Weights of a small GPT-style language model, trained from scratch on English Wikipedia.
Size: 16 layers, 2 heads of 64 (1 for keys and values), vocabulary 4118.
Architecture: rotary positions, no biases in attention or MLP.
Training: a variant of SOAP for these matrices, 105M tokens, 6397 steps.
Each number is 128 + 24 x the weight over its row's rms, rounded and kept within 0 to 255. Layers, rows and columns count from 0. Numbers have three digits each. The size before them is the row's rms in percent of the matrix's.

# down: layer 6 MLP down (transposed), 640x160, rms 0.224, rows 120-162, columns 0-159
# up: layer 6 MLP up, 640x160, rms 0.229, rows 121-162, columns 0-159
down120 092:144154100122133156114078168168111132104149098125127068083084124179132098173113170144132137103118124120119107167114141146151170106164130114169112132112099162135173117118100128121158131181157104169147072102113121122151171112114121184142140159159149106154117142118104133125127112110135105126134127128142116061120136143105156130113112117139092137186131104137140119116127122136146134121102140137118125127108143130135103132106105128114115139097144108129130083122081151127178137130115096
up121 095:140152121140142110138122150140166138108083117097175137145131157140151148107085117145128086115148109128164134113110094112137137107138116108135152161086134105145108095130139118129120134106143108105116137114126126161120142101135181115119156115128147121141117146111133129117113159122126162148075115159150169114095154122124145150137122099137145145117116113118129199138121148131128120078076109105081124068172114126120132180159180103098098121159144107151106100131155160126119186184108135
down121 101:109114153085163133119133118107106122158141102148143175147084148112078163152118118139144108139153151119113173184119125128168085162098156104111115135129140144164153151137114136143112151115142176153072173123157121125106118124073136122123122102125125131089176120191112099142166136143144088133109120158149110107125120139115147123140147132147145151166144126125118159128132134144131137123144129130103155119100110184125116116149133135165122101114065151137139123103097138121134171075109113
up122 108:173122156117108156127119157107135137112152128121119156143109163125130166103090067117091186093136166153108125136117097125134128151191129124108113137151172118114143129150175125159132136125154126089107119131114126097108141132118125190148105100115149140144174139095157095147144123104142119130091129120137112110111160154124173150150110094146104154080111131141179122194153157124106089150119127126109127108143127108111167095121140133144118097123100132153150124134136126140175111096135151
down122 106:132142111156095087120102109178123125124160121141132131113128114132155136135130106141119095142120121102111081125121114140118135107133126108096124142141152126151131179178139125105146127090142142124156136116104111143122089141145124167108144145141047133150139151155127154141131173120121105127110110137138183130160090123153140140133138162157130173086104101126174164153086099137123149124116172077106086141145123085111131193111159073129161123109117167123136098126131111141095149119124129
up123 107:167124152123107149168152128105177147099128086148113080159144120139129177143114159158113073120138158129128133122126123151120107145153124124057124127132114093099180147149136119123120127165136118132128097123159120134078124115139129120100103099132122134138133137138103171142107128151121122126100108127137152115080161094132152092096114169147138138114123111130162108134094184134145106128082110106136140137163161094124150149109132116170125088137052111159085130134125144146149113100140134
down123 109:122137102165103090131109088138135118152102136119102163181143131080142126138171114156147097089137137143071111115136102129112140169145139114131118135146119137122135134140152132134140123137136156147147144138114076116143132166124149098118088122148108091131133120141144087107142110136112126155151155170165087112134146166206120137150122151135106088123163130108101131096156095134143115143129125158160123158161137069102101150144126123172125126112075085160156110110147124156163151124114138
up124 106:146129090159121097139106158117182115128161113131110108134135147119102112126144111113104139106137092095163128136146171111173142152100114108159142121132097171127146145115080151145112131074102130135077092084094140157117161148110142116129133126102150112118120144140117126108104151156154151160098141090087122171142139177141130117154136141131140158144137127160121117112057160110162085119132118161141172140136105142120104156137147112122118142132145145143091125161164098124176129090112107
down124 106:121112140164117111146117145180148111140153145063153116077151142134107110119124154114164145133137136066141123162096136136169155142167162152121067141135128125141142115132101129097095105131126100098120122143121122199132158127158078155176130139127133129128168108129146136137136129136102158097147150156138097153120114094154127077113116099117114141156156083108121145132120144154143144119149125127098108092117178141153130130146123122150080162103155123117130114160114136116108126115168166
up125 098:144095077169154146141136130140168140148109138127108104162169150157118119138115117124138119131132090122094142153098110157133171114108117140129062132121145104131097140092117127110142137124181127103107080125116127128109173134103135126159148101144095115116123140132102132147118109128157122161109136119107096101116143114153134121131150139101105120144165117125114082099112132155136116170100171095179168146089093196147126148114097111133087083134134140115075132188125113127117148141137132
down125 096:143161101132116129103143135150130149137149179112120164120114141094156113133159166064118092127112165111125058141157107121117092108148114153108131131159118132149140125142101101137148118129099085150126113133092139115113108119165154172154145128125129159102153137137135129183151130149116114101159108130119157128170153142147093119162177190093099166121106129102137156145147102105144123133142119158074124145127152129102107095139110115101118105114139130089157120112095120143166098121165131
up126 095:124144109129146102123189129137127124087175130122160097120124130123094127148179117107153105073126113143138129118129106137118082094138120115116144176140118119114134130154133163152112135144106139128097115124116132179129165104119147131123158120114102122138123116154057044117143139106111146131123112124141141120126125132107109117090091130107089167109074149088137126138085123102121114148126100103089100132097181114152122149146100123125128107085110117124107090141144120139107111082165157
down126 105:158127123137164148098117162111131139120084126070125157112138128077067109118129128153119115119122130171123118115150132136129164122099120113145111127092188154143134134077159104146148078168192150136176136174150115157095154124125098132079131115166136128114166103126095150102121139132144127137141153126134134090133091118133138137130152102110131101101155144174158174154166125124110108120170123109167134100153135142156122108107105118112128156109099108132123136152132130154102115108143144
up127 100:115083105147135106121142084116143140125113148163099168152127116137159149149132114160125111118135094122149157109135129157124140130088105145129118113117144145150102095098144067105132088129104136124039163119131098148106105145148128134093131154139099119137153138112140145090166160085122111130126102091130142188135147114137089107122094150129125142132167139104127115147139081101125078115139143146167153097082092088122132098144131140113115166114142101087124141148121120113144146129117169
down127 100:101161125170107124069124135128141117114160140128105151120110127127076112122093121126129116106110151188084129113127157102192097180138133165140141128134159141106129128135144111150144103146119075095138164125123114105126093150122101136158159162135098120134124144115101117119077140128158135079104150151148112122138101096162151120130103104137114131122139178065130151120129105161109097099107166112128156128115104141124149085135106128142116124104152116098141114137118105098158085127079131
up128 094:143131150105155161118123135111125159098125122127126148132109082157113138157143103148108098141123132070114119128100134147127111128126149111152135106137141141159161141145097149099143142129139121144185138135129109143148142125129156118142136142126135154156162149112169120120161106174136123156097101065133114090130172133147171152146098104192166155126096150147110110119168118114099116126102079125118110105096158094094115156111107150095131110164172131161107137074158123142133142188113137
down128 101:133074137089123102170117135089154095177113175132145118145141096157158129095137146130135127140153094129105166097111080119154123101173102118116092139139131121107139132123144169172137133126116097143151133130100141128155127131199126144128108100145097119113118149150120142147096143114160133123182114131149156142137112126147130121095085168156154164122132091172172140161149101104126161158103117145126132155141140124135086146165115118098135180147131144119132106113140103133122075127147139
up129 102:089128186149162115139144145143137158117130152103133124124144122123136139146139082107112137128186163142142123134087127152096131121121140115097113148091131102165130136119103111132140169174137133106107150143103137139102136140158162129141135098083096122128093081075102115133130130149154133133167109170118137117107172122143160125148125126104118145111105152138095166125138090154117172118129120142105110120166170134108165160074104121151081185133105159094132113130131131153148122154112179
down129 102:133101123170159134132107116090156133128137155108147125164089146097121158084152142137116099106131130136110162135159131118119167107111111156122099164113132085111144119102087110092142137148136152106089142132140084089127140100100154143090137100156126110107143156094083112103118146120121107136103137142124098102109106132107095156120063085100199084139113129092135154174109124142123105136159129127129123137094093126095104079141114120102149146144116095140128141137096143108101153107128116
up130 093:173141141107111141179135139147139144111143151115148121132067160127151157187112129107112151112138155134119096143103146129157152150133106173165133121112143183140081153168174123121142147150140138113120146167118137146130134103167133130128109138143128095161097158168121120120103116115068161154120174138107141067153116143120121166133150150131130106151113129096079141156092109150126125154110154129138092109110122159139147128104117093137112120138126107120112092151117142084151118152162166
down130 097:139088120191123124167095152094122121121127115134163176115104101193113184153153140130132136121142078112140165124116138098128146182111112138109124135149105145106174155128110110136160125129139132150120151111138087128091171151118109134104137148152105121126134073105144143090132136136115138103121133125141129124114141096097172143136129120128153123109108125120109131086095130128097179155090152154097160091129121130164132099094097127116118118119162135141170084146127096127082086125119133
up131 092:167132152117127165132102135120173175104181116139127134119134146138080117146113133137123130096132127120115100106136104122157128154138154135137087138134140163150141134152111133123104138116159129104096091123119133114124160125125123129087137157116154161081143142125118130046116132170137117115159137137117170091142123075136131153156092147105144143144119106129082179113108133105109140091162099139089075129141117130166153158121136089089109141092062141152148149114112102101124123137119112
down131 093:128126137095131164084158111090155137134151150156098137109142127120112105127140101160130112154103131090152157127123100161149186140135134089103175096086115141080094106160167153156156159154131107130143143156154121141101114177109162147175131112122112113149109156116108178117100144161137168121104154142125123146108155167124140072116143087152145106095137137123101108136111134141103137116093152117114094145132112072160152110116152118134121124131126167105127166153135118114144112138114104
up132 090:126113117114106142104110119124186133129085164142124141112157115089138148077152117137128137124135127129153144078094086140066086151143150154152136168138153112122148113142127150141117114152119142113144122129147105125172124162130093133150178114092143137137107113173157145198142108117141178131081106121099086141118114142121074122091107098119093157125135151146139113177158101124126149147112121099120166083122131134085124107153165117112105122119117121116106110146117135119105107139101138
down132 100:148131091133134141162125122153133135123084155134158131127132144176155124127171136115140110149175129127157086117117108123134099098137122167130108140168164133109097110154102112133102152142116107117152092132081127111140115088098177156140130140098086167157134123149141111169087132170067124114105130112133165111103112139106110082158139125121133148126107143142147122150142116122133146118137136167101105118098121115074154136129124121080048129176115133151126125136102103129132165159094127
up133 095:119103085140096138096099080117099152086073111164153084131119079080111119142126080111158137113123142149160122156155102159150132127112089088123126140119164109129156115103136118166142121125089121141153134121124111144124117140130133095139163102135120121138129176115100094133116112123123136138129160103104113127126169129111145194104089113097129162159125141144103096125131120152088104145127130140121141097059145109136143154126131145148109133169135133111126104151149121165126151181086142
down133 098:134135162134137144153117131061131142141134124134149113128120127192115112157125143096130140135091106112115089090149101138152124135132095143102125122132089099118106136166155155179137148112160158122168098151102138132118165163177122120132146131117137139143130175103172081140132108101146099135102147133153123159145175160151104166165139147148139072185138117127166121124122123129114135130122107109089145099127113103180137120166152145098109120141151142114126112127163155125086167110140136
up134 094:145157127143087166180164144095136162124134108107131119110139107126127168108077106098129164081140146083135108059122121179136138120129136104137122118075140133170116099154117123121080143134112192167131169106136137132101155126107113125093122163159173103122135132095121148167145114145139110123142139160104155161119089158105141098148129127153137099132163124120151138144167106122149114114080113140127113115121113148154140128127105131125140145119155085171099121116123116119139128093096127
down134 094:086122137149110100089106106128162132141140142135098147171152111054110110149142151122125144187141148145145091113103134112141121156138147153122137119105121094137169120108131133115131132090093107135109134179153125125179111096111130143151153112126124212109134107110128131125134133112140141130121094121165163078148091121148115118170108129101108123104133118086164158156153127112122167117133128094101146125153143183127172121137142094128120156106114113142140150096108139121184148142139140
up135 101:154124151127117150159173121121119125098079160159105131149156130094115123138131164134166124144130096104123113169129162109122143138122104161116095115136147174120154114146072101186136122191082149129133127145146152162153143165130127148190150157122073124110126129134176121130115132141108146173085117122102099102096117134117084154128135127121133142106160150131125130130134157111137131149115154120124133145136178158092113159130150173123106147150142156108130101142115153130175120151101101
down135 095:150132130135150088131081136135142117121169167137101115130124100114138082127084140090109148114130159116127150130156125152148109116112129119082106147139141146094084096163122160134159100147112119151161132137146160125095108146122099173100137072095122117109115120156127134108140170153088144090176120117144162145110162109111121134147116122117165118134152110122117123135117140099111159097129177089139114202088149129112075136127122151120110137143147097120143089110106101159109175125133143
up136 094:162111132142201124134102126122151119160147111161133135125118151108165184165137136088110172124156123085131145107121118107124142096145093137169092155113127149105102149118106102162125148186099125131144140145134124099091150105141103105097157114115138100166151127133103113138131094102103149130116104140129141125098141087155085128155127120102144163127123146116158150132110135157111097167181152119151068139150108126168110143121161117137173095105119128127152165144100107152138142135132110
down136 099:161118112103155136113146125145147088134151134123137122155108172119116127154127113150121124150101154159133132127117140134137085129143105142100126119132093131087115142090138100145065124151118132065126099128163126083112161119114094085123179163141099129097101107136192125118139090180164094126104121166130117165123146128126150135138175163103119132134124091133120103140127090135135139101129146134125141106154117170119090128124172095104147113115148143154149189154135144091091127121111152
up137 088:092126142076133142127134105122141128076107171171120102134126041144152113164152142132163164086150112139110150142157108127119159123142144163124138121124078131130138128127144112138133140100145155152096137096126109139112143124130105104124114202115115132121129126171120138112121143119105107105134128156136141131113115105114134120136092095086158137132111133141089145145113117075147121150139114168118173098092156143171118140120143158134094161125097087130135156114082145073151146143109152
down137 087:151141139169128116158068111132110155108109146143102090115158153117168142131165130153156085070097155132157171098131132143156170137117116129165124110136126093163122133119151131114114100124141112160142101128096128133136133128187150148140130118145168144146150140158123142149106085104134138121164156143138138116092076134171094120115123136101112171105082133130136105047144141145145159133123096138120109145155097145125162120132145130134144126114125138144107121139145128104109151092186120
up138 095:113097150128125108127142129141133137154172148121116122131074152112148140132122106123105102138160118113154159126132148097124104135128118133161088150136141098092136117097141175120152133127109127157150119096163095129118134106132099134131108143140085113140130153149114122170133120109147125168157158145113150142155142131124144121119096141067108084104175167083165086124117100152120144122154085146115081106128160127175185166120131116144155181167131155135091193144112119122148115144112132
down138 100:105115182075090162073103156109118162136152105147123171120138120115087135120134138110159133122184103126134063191140143137152145139093132121151120092164126111119121116107070082105122105116132171071107113138102130138113092117107137158137062132115135148128091133096142143107115113129129149125096114126131074157106143080100117117128116092103118124114114145117119145152125146147141126122156148091141119109156095130166140126148110148140116127119108131151133119156111130118127103156145129
up139 089:087095156103158141133161090125151151160094127138138139144126161146181131105143161137109155150124158154145099153119162149153164142130145133117106126110178144140132123162113083129115172135114149139107152116168135120104126137157094133150081132143161159111149115150160130155160095134138143162091134158118114140134135102106160111121124109113133159136102129152122125099179137123077122148113114086113136115111131105100129151151162106151120089179176089109124155122065128138098110142118152
down139 094:126108160128172103166152088110138126141177117104104116125160123137105130159163135142090113091126130127136101147137142153149121120096128147126092113152122169146154150112104144106103112122125179171132143102088114141144121161132134176145116079090125175128127153122115138153146137116097090112165058124130178154150088138143142166132119117128147126106090160173104112121112127103088153131106100160141133095141136123096153092134182162118119139124106153151097115109122108136150135109124129
up140 108:105139128139151155138164128138114122151106136140109117144129135131113110125116182105172167143152101120097168106124120159118094091157138097152125140110124117163116098168142106116168125131096105128102123097138117124145136151113101175115122134134128124100148165145141138146137103134148053127123100106122138112109165065083117111152075120179107123102130093122131150131098087156116133095125098099106157105135164126103102103129151106103098140135119127142103137136147082138092173164170119
down140 095:130105155089150132051164163114121128139144102119126127151133109124146102121134166110156145131117128110145174104106096160076107142109187152147109138164117135107115111117128140172121089086100105137126132135116113083129119097132155143142090121146136174156166110109167132165163125120170138121114126151173118113159096131149158100101135096104099127117172136143153131143133115172139128144120128130145145131106173132159116121158115114154150113166121128173136146152094141133127128136093081
up141 110:143128131132161134129093118129123121132139079146126127110131104117107138093087096069117100119135111070108150118130152177114104163122125084154150155106112128142130090092109134145138107097113098168107135093115138141093156150106127133113139122132147150084079153119151081088139136139158134134147130091144171145164163113110148172165123107150107173124103124126124070144162116138141115121102126119101106114092136089109148133115166125100106086119138151088112170138126121116103112135136098
down141 105:100130129101160095109165122124129137135132083101099152156134128126123101148133152118122121139141136174133152079139144113175104157082120154073112082119132125157157142089114116150176154150147138178126175144102130138129136118108147137144126132126155092157113163149116101086168128149104129120123121124149130154124089104096141166149112140137123107125131161129075112110171153102129127129099141135134111128143152090171134105169158131127124174114141077177117111160166105109152122131157132
up142 099:110108176103101113091142129118140121144077106139131154120115088110108133090131092112144182083129135182105140114145101131139153133116156151101152118140137129147123139142087149132141112142148132146143109104089138127100117155175111132116100133096146094123157123114122109132117109116116114100112121115130124103123124127134136077090175152169140130161112126148150129148127109140120130112182123130112108111097139142082132167131106093142093177079129130097075142126065102114141131071113169
down142 107:139147129122085158147138103158114129151143126187143140141122135148118122075081131169070123186111117132101119137163120130130145118101130088140142097143107150113111126121124137128119077143143130133066133095141104155128115113133118152162185145140152114125118131096111112123132100132139124149094101126181163066156149150089106101148115090125108089128115144120087152142122166131103141118127143120097105167142117158124139150101111123135136096125168134114084099113114150149140142093088126
up143 090:132124132131107133096144118135109150172065095122114094109128134121122119112135076090079144087128112125154127107093090105132140108150118131182117111097142158123142103145127120131107092098158141153171088111153113137100127101103108125125122157176103126170134148123097127130143110125148164142100123103141111109128126109096129103112089143143152157139142124118186094167114149114133130140152123153110100174131120132124142137106137112064137094089176176155124106153134125092119113111166107
down143 095:131148130129122070156104110127085138097173107117142180140143098138170092150123131148137089127085115159144119147150150112098129174161134128096184131094103130123133129105128159133133173158127089134110116096136122099131097160147137113126149127159163144171148129118116129086158144096119123132114128160125128134138126136107131121150146109133151118150154170079151108134134119184165164107095178124084068126139128089146106129137133129123143145116134120117116106111130136095079132127164103
up144 095:113157158140139117115128149127095091186138182168106129127121111082159108143164147140098142164126085127134141122106131109115120086130142084145139156107106135146097149154098114154154175126134158141112135077141148105155153125111129122150156114110147153112103099131108162153134126106093111113122122129115171087085158117133144120089089116109097107156162135157116101097061155114182113134103130142123129146143103124172132143114168112110165129085114120117113124118119147095144118146141133
down144 097:144105107129157127128114150124144143156134113115092139161150113117133133165139128137144102150168168134152111139083111128109159126122143111116110086110107113077130133150125140129131191126143117168118110103134147065139111069106149156134147098128154098144094178144131147140106159092114185122104168104143173119112144127130173131144117124106125134138143122093160078119099122157118151156152129124114135131125104160167098109093108134126163160135126101141162129095124090139086121175136155
up145 099:130189122143148131151119113131137106107111110164159109129205114145159136115142089090141160148156149142114128070110157149102126150127112124099134095100147146128095139173113164127141139156146119095128116085132136119149137144144125088099135155104092107108144122165192122148147128144166138152134135103141143120108132140114146127132145185143132140113135154148122122152092138127112156139139121149176146146143124154117104129141158104148094139127145211167135119132158121105126093135182127
down145 113:132086123134111129098132115137136145130121113092142135156145129117143170122100136122093151141150164166117150088142167107111167177117133115132112102109134097090146109133130115154116132170130162111091108156141155147133076149140111094137153111094157102129153123094125107135116155085120111180088100108163145104111141100116116184143130120115141091115154098115139100100108108184092146128163108130133143110139117142116127096126128111097141098133151120154159090191084126151123089137140155
up146 099:112141100086081149153114106149077084114136129169152141123103144129103141106182097138126135132104154164135115127108182116158122118136143143159156135095165163173095142131119091097109129094166146141127139144107134138099154123118133135145097155132117147125122111131128089106147120104146158133164135140097142117129088150116141183118176123120093128116090129130094171132130122090129126130091127118138103096118143100087146125136098078160136092084119098138107092145107122114147109171138145
down146 102:140102162130096128129140104105172126127083126097144164176104156151146117142106115135098113114122095157130102159153104139114134115139160088101116158101156167133131143087158098113116094110130088097113148152104072100129116144112154129134115140098119146135110097067105187141156114143124150142122133097120114137130126099151132126155110127132130103105130127131102134122143154148103128146100126088162125130127135108169142071128061092151134074124171123117110162142138075138137117154128127
up147 095:111122132098163140102064137114133177168133118173157116139150110128102107126125131086141109139134120102111104117118144103144127101153142122147104151081169184128099109124137147113083165172118132129158156099157162144097148096107130104129147159138080170146182159127094127093135111163123149099140095114135079118126154127123144137140122153158149124107104116131142119116127098125130115105104153179115128088155128081124137137145139111162099124076146133103105124136130145091127111161132130
down147 102:112129081161169132143128150169115168088144130098121151180134108130125122129133101117146095111088122123101148166118092096117107120147146115092140128107135167113091146137096104132119129119071076113104140106162131144112116159112131131123096125131058158111109135115083145159142095163105111114155126139147108156164129107108094148153130158148150134132145131116154131082172107104133136112099098125115115163133136177162132134111114098135132141175121140122172124160163100097129118096115118
up148 092:051137113130139149167105143153160139135146182130141111137147155134116113145163110138112094143117140131134111149155123114171090158118151104172114098146149108145147146132123078070139120127136105130116102115104133160133108161109068081150103128119170135107151111109132100116148146110136155117126113151166114148125163156132125141152096154142117143113116160118184101112160145115138122115112144152102101075153127098130103118081117167119124121158114145113131096132105073126136164127160121
down148 082:149139152140101130091102146140145136100158136139133152122127133110076130125114108122134167134131115121114109147101115089173125147154149144153159125145075140095112099155135151150122131125094170147113127138144103107095135139101149104071159159155138129139082116172138122191148149129118119078138151147137142136116136121123154126116173118131171138155099137122127163121165112137113159155143141125089191136143146112123164146162081127175128154093140108149158114098102143089117083124150114
up149 111:138120122144077095101107140105163121118158116138114139125148121119096115082124098120103169122132109105106141147149141117187114110130105146129158119145136154168125174132121137128121136068075111111129136118105136113183151114150154134109126086114178162106159127155109158124146153093139150132099146147117148090130145129113129114146116117135136145086134096074154157101116141096128126146145109141132224107176122100117126109132162125157106136138146137137111108124109118163123153133095158
down149 106:142106126133149161122102164113107145103146137126146137120118143179098134142141121131079101099098139106150106158131119160138117133133136133095127140143154113094121155163153162159142103115128120141140133113088127095120136117125128139117124142130164193139086147109173106159107141119138159155166119138112100147120138129134124145129114118096101135131107099156114111112074105090141099137050118120144126091150144152166100152129077110124090157132133159161115131121161137164177116088137194
up150 108:125143124105106148107154107141146125120190078088112102110141123140136110074134121178085140146112142111160114103096101078187129124121115133146163145135123106102172140135138130127095111110131124106164151149124162078137151098134121160155093114129137134094152118147131144087104100119140111145150081136121096108142136120076109120156119156119108127098103116138165114126165137134176107158114120091124123097117110136112132141107099090111107161127099145134092144102096101132099123145113076
down150 102:161107138114128166099165096113134157101166107120090168138111116103120115131095141131096126106100165087110168118106152094119093188102132135125128099152068111146128141111119105129121100091074155120123171081154105139147141118122122136107136152106142159118101132155141131141166176152123130147165137140140089155136140114166127135160153152146051118092135142157107128151125107139114132149145122174127142142136142104117103150139097127117096142134139115169164121152140148148134158131137105
up151 104:174063166136162127100118134106155160127115157130129077195141110148145134119171155115131142111113126125186147163180135155098129129147117143146136126083146124131105109068158159102108111162112103098083134129112143124108127151090119127117149124133105117119104116098153179142126163133118122137123100117079132151135143140100087115165104106128116157115153138156108138131116129144123109142123137092118171133101152136157117137127119085112074169104126138135125123163156108125099122140124112
down151 100:161136095106154183146100143105097135129167137145123179148146126157127134131114151091130103117119129113122114140142125083200091157092141086149138087122126147118117127086141127169164080113124151145127171151111130121111143176116135147150122149140185119120107136112148119147128163141145130144122128108095154125113123114160130110129110116150117142111120146129102136095137100140108133170124103098117108161102111168159139075115090169129048121107163119129126090139101120143134136127127113
up152 094:149177125122075155130091115117169152147101101130159154110128122126168128112163103142110176102102130085137123128070111145143132120165078109078108153141167132139132101180162148080106156129146092115153141148123134119093123127118167143137094158119109086134173117131112131144143131093133132104137078159097142104105135151131141114104124126121144083124158102110149088132151121142169091127119144106098143117129109117093120126132092121109148123150128149179120123141145139130098138152153151
down152 102:125136145138137141156118108155079178119134122135158128114119091143151135164103136121090120104128161133155170077167152136134126067153090152137132135124127164142145111124108154134144134117141130109160136089114169147134154134130084121163172139105134090121125131131170166155157132167094146097126155138133119153119162111151143147124112138053149148117076122108190138102125126172167104132116152083119143127115112129095110120105126133132131166177113116139134149138127138134092147106109128
up153 099:137123093107139154128141073112067160112127116167115169142121160118111120067085105134082118097110136174122119108134148133154166084141120088168131110134156156105115124158123183172170079121153138109129096138135142084114109128125126126129145120139125127140147162117156141095146128145069079134127099087141147102120157117142142110097162121092140124084124110117120150167089122120143101117127111113114099121166108126109138103125144131146146126135130122166146134143116142127108093113107118
down153 101:112119114095113125155145144117134117115149165106140080119133113168087133115101118149137122130093132120109121126116151153124119103128111103110147108090142118084130146159136124123167119156137158180128100091146179139127112112135168132150115123121129085129155138162127143080126120137142086122111125151115098119149125149115137064124170151135119141176111096109133143149100136119115146132184086120149088109128137163097136128110116059083154112148119132138143109164089191109101152102157111
up154 104:090140156092121119137170179114144142144162092125142097144124084150106138118129080128111155097129129125131115113097112186111131136143100145120138096090167097125091143092119121143120139124132150169144153122139124141128144142133121088164126178161175131115128119098158117100151130137147117149113129095143103210100122110162141116109144154116113089146153090105162143066139095102117111142115112102164132116140130100132124103141140151137096165128159139134124137131118141093114143171110095
down154 106:128150152169125130073135119123121128136135111117158146097120148143113107126124138088086146149126108124129083161163067114120151150150112160137179126114137124148128085082107149156126139122151076142140113160130129114155175107092135122135108185137137135125131068121113103108107145100137122111144134130123129078098157155134151097135087133105128141176176153126134166160064133158164127112147148117151168144124120133160137092125135122117118131098131134178163104145117137121146129128131155
up155 098:083145084123128098106124152089111165149116098124164055125144103131121150154101124125094137123133158148117115115124145165139117162140093118114122147134159106140101116143119205125137117143129149082123133151142119192202125125100138135122132163158132162124154129183158121119149134129113155147131094086135117159129096140160148167121158098119126158137123094163142128147103099104113116099133123115106128120160128144144147085116149111105110148122150140120119135108105129178132156152101124
down155 102:122107096179136121119084138123130145124120094114133165098140092133132096147112111136150097111182146138158147153094140102144124144125134144160136123154133151143099122132153143076141078159181111104127147180134133117090130173154128118126142123167156109097111116144105138121143137141087127126160125116158142145110162140119106134134102112119117130137152126193139125096152139113136138142174172104105118071145142121084109079158164160076177121100153142146130140136104114109135114120108127
up156 095:116140097103085141141125175096152117100109114096139142149125088145111111152061119118070156123143096149126125146144116140082140131140180131117120144115115079126146159163162117106164114165120134133109129163143135109170132125121153136130111117126111131155106137102098151125157131104145137084124130143153128110150128074109156097161102115106111110143166153088128165118134137110126175186126097128082154112167151126107155112123117136131110157154143089133124118109172107147154101133093116
down156 089:149146135171177109108160138119142150111118140166088080117151108124091166136170096120146143118124119085143141168086133149101168167117129144134134141103162140115111104123109124168170114116142115150137079103146144179136119132136125112098111139143134091126108117085137117171144146126156128172154141111102124095104139142167104147142130117147130107132129176126075139161125146165126109112130149107128133122167152112111116137132177097154110106180121110169150149148148136134176103127115103
up157 089:094130141117143155108162142138142110139132136117135155141113137151153125126144138122146172123100144149127105098142107121121138149071108157130139094140171110122108077126134105117174110099131115172126126116148138129134124139109107149161083148147109134111151157097176141151166148090139122132123128136141121136188097127169102112127139111173162113091104055144131155117116143155164130167105113116088089148090165145104126071101126148113091167158132120106098105109135123093149135144134151
down157 096:113120129156162117126106144075158107127145084154149098124143100143189149129140150090098122152150103180139159118066098164108138075145115144124138116149110143114128167111156104130130132159148126161145133129143095166114136143154149112079111103141134137127179101141139113083136128092151128076119154153140081069120151126132127120136121191123099127111109101130113181174156109141122129112115099153128128151116125164137134149157115133152150122103129137144139106108151114148127141139119124
up158 098:170121107131128213171118125124120134111175158124093123128131127083104118170157139137118169119123093116106131153135110124132138142112125113105116153086147124165110135172141123173109125058104078098141133122140115165145106129137109100120096133126154171104146121149111157139147125085146109123143103134118144088120116136108112139114144105100125120106148160124115088117091091135133166143137114118107158142146060106098118081137102126101154113132131136129125115156120111131099092101127173
down158 099:126130124127120164138144105112109132144118172072089116134095088131123113104152134148102125093114145126128129162148110146143145140157072134130078112084115140130148162163132075178123088136126140146095111129124101150143157104197131140112097132112148158125129133116162104143100148132173125104103126120138081116089132123130123105114160136094191121095089120129158132152149085124068132143116157118134141138106126161164137083135113131107135134100094167140138101123142117140139104134110134
up159 097:148134171109118117154111136127138140123113143148153122108072120110109161094118167110147117108152142114097137124104138133112095149138121110137108140116141138152139164121152118089099172127105090165116116138098092092106123166105118143098169158128127091167147141115134126111159137105157130129155119131112158110159112138132079155112142126130177113113112097086094159185104133141145152114155114128136083092105112149150134170198128132126129098089104124160104139104124090114141152083109095
down159 098:168141151149085160071096125143132108101114100133101146128154170096109113121133101092144104146106153153151158133144126121165165119126100138103170180125068160136096153172128134120148146116155153097157143115113113125112130098093149110113163144111136148151174164175137092152120121118100158117145172158160126108131133136107127150134132150125147115117141124126144101123142129165097146098163127157160120138114114168107085134141131129126117101131126139180102112104130089114125153160174145
up160 100:112169178189130138156073086165123081154139143119094144128143140131117103121134151114137106078138140122127149141153157138128146128178094143107110113118127128129140141152120122138106154126124122127125113159141160095167160133122153088114129119090135128106130121102195116142111097162117159086144110126089114171103137138100149123139148120158127191110122155134120121133118130131094098128178142114127128131137147142097132158112194097162134132157087120142125132147119151082136120150141169
down160 097:169123106148118103140116139154124113117107138152111109068093179115105121175135131167097112153165140140157138134114148159153085107091078141144145120093114153137109099141135142122135137148151125121095135108129128144120130088106092140130151171110100105114110146144115107089131128167120128126136140177132111134109104130106128160123138115136154123175143115152187132133158152081154131102106115179153149120072147143103145161121142127126154150108126130133167189125092145139107075113119132
up161 090:127130134133116119135138113065176137145116133150139124168159150124115124146130128115139111108098169165127089123117153178123127114096141149134123143080123117147153124145114115074145085118115117106137183114156133110134120124156127143133112153110135166117144112078124148113136105159105127162078178128150154139144127142135165111177124096119140120116131112124125151116110141065160145135144082162145113127117124145148105156139136159092189116095120075148133114149123121072143145138179125
down161 094:136157139135103128137129121142134115134148129117133103133094162110163119122170127161158115110102131156139133164105139121149148103104139111122115123174105156129083092097147147167134179055104158140108154158175102161164116099119103154107123126150062116148136128120138118129144163126128150144136098107159135134112104120117151128092106110154161148112091110118152098129099139124153129127214180088150114123133109117150145107133120108144106124145171125100128133123106113121150152135153177
up162 095:142111146107080159135157121156112157117146138151162096105120141132137100162096110134100144165145130123092132079116092128139160097157142148170137153135122102123117110127156098064128142174138115107123181108110124151149093096109141080130135130142108123088121147129130157114142121113112105111103116108144100113107093117102117110093097090160142141136163105121092107124128125106129157173100096120162160130149127146149135141096194106134166095108119076146089119119099124105128117138120144
down162 094:120119122132120177151095160171167154102117127110110146112106132121134093123150134145067116107147128129157156048130124134120116123090111076109192095118156129125094122103118146146123109090128116151157132098129177141119133106155129141126150109131176128087104166080122108112155142137119132138131159126165128152123160106122109161146186120108105125120100123106106147089121133111115184112111125129105094140123140112131150138121131162140093141152101131139143134080157108122140111083144134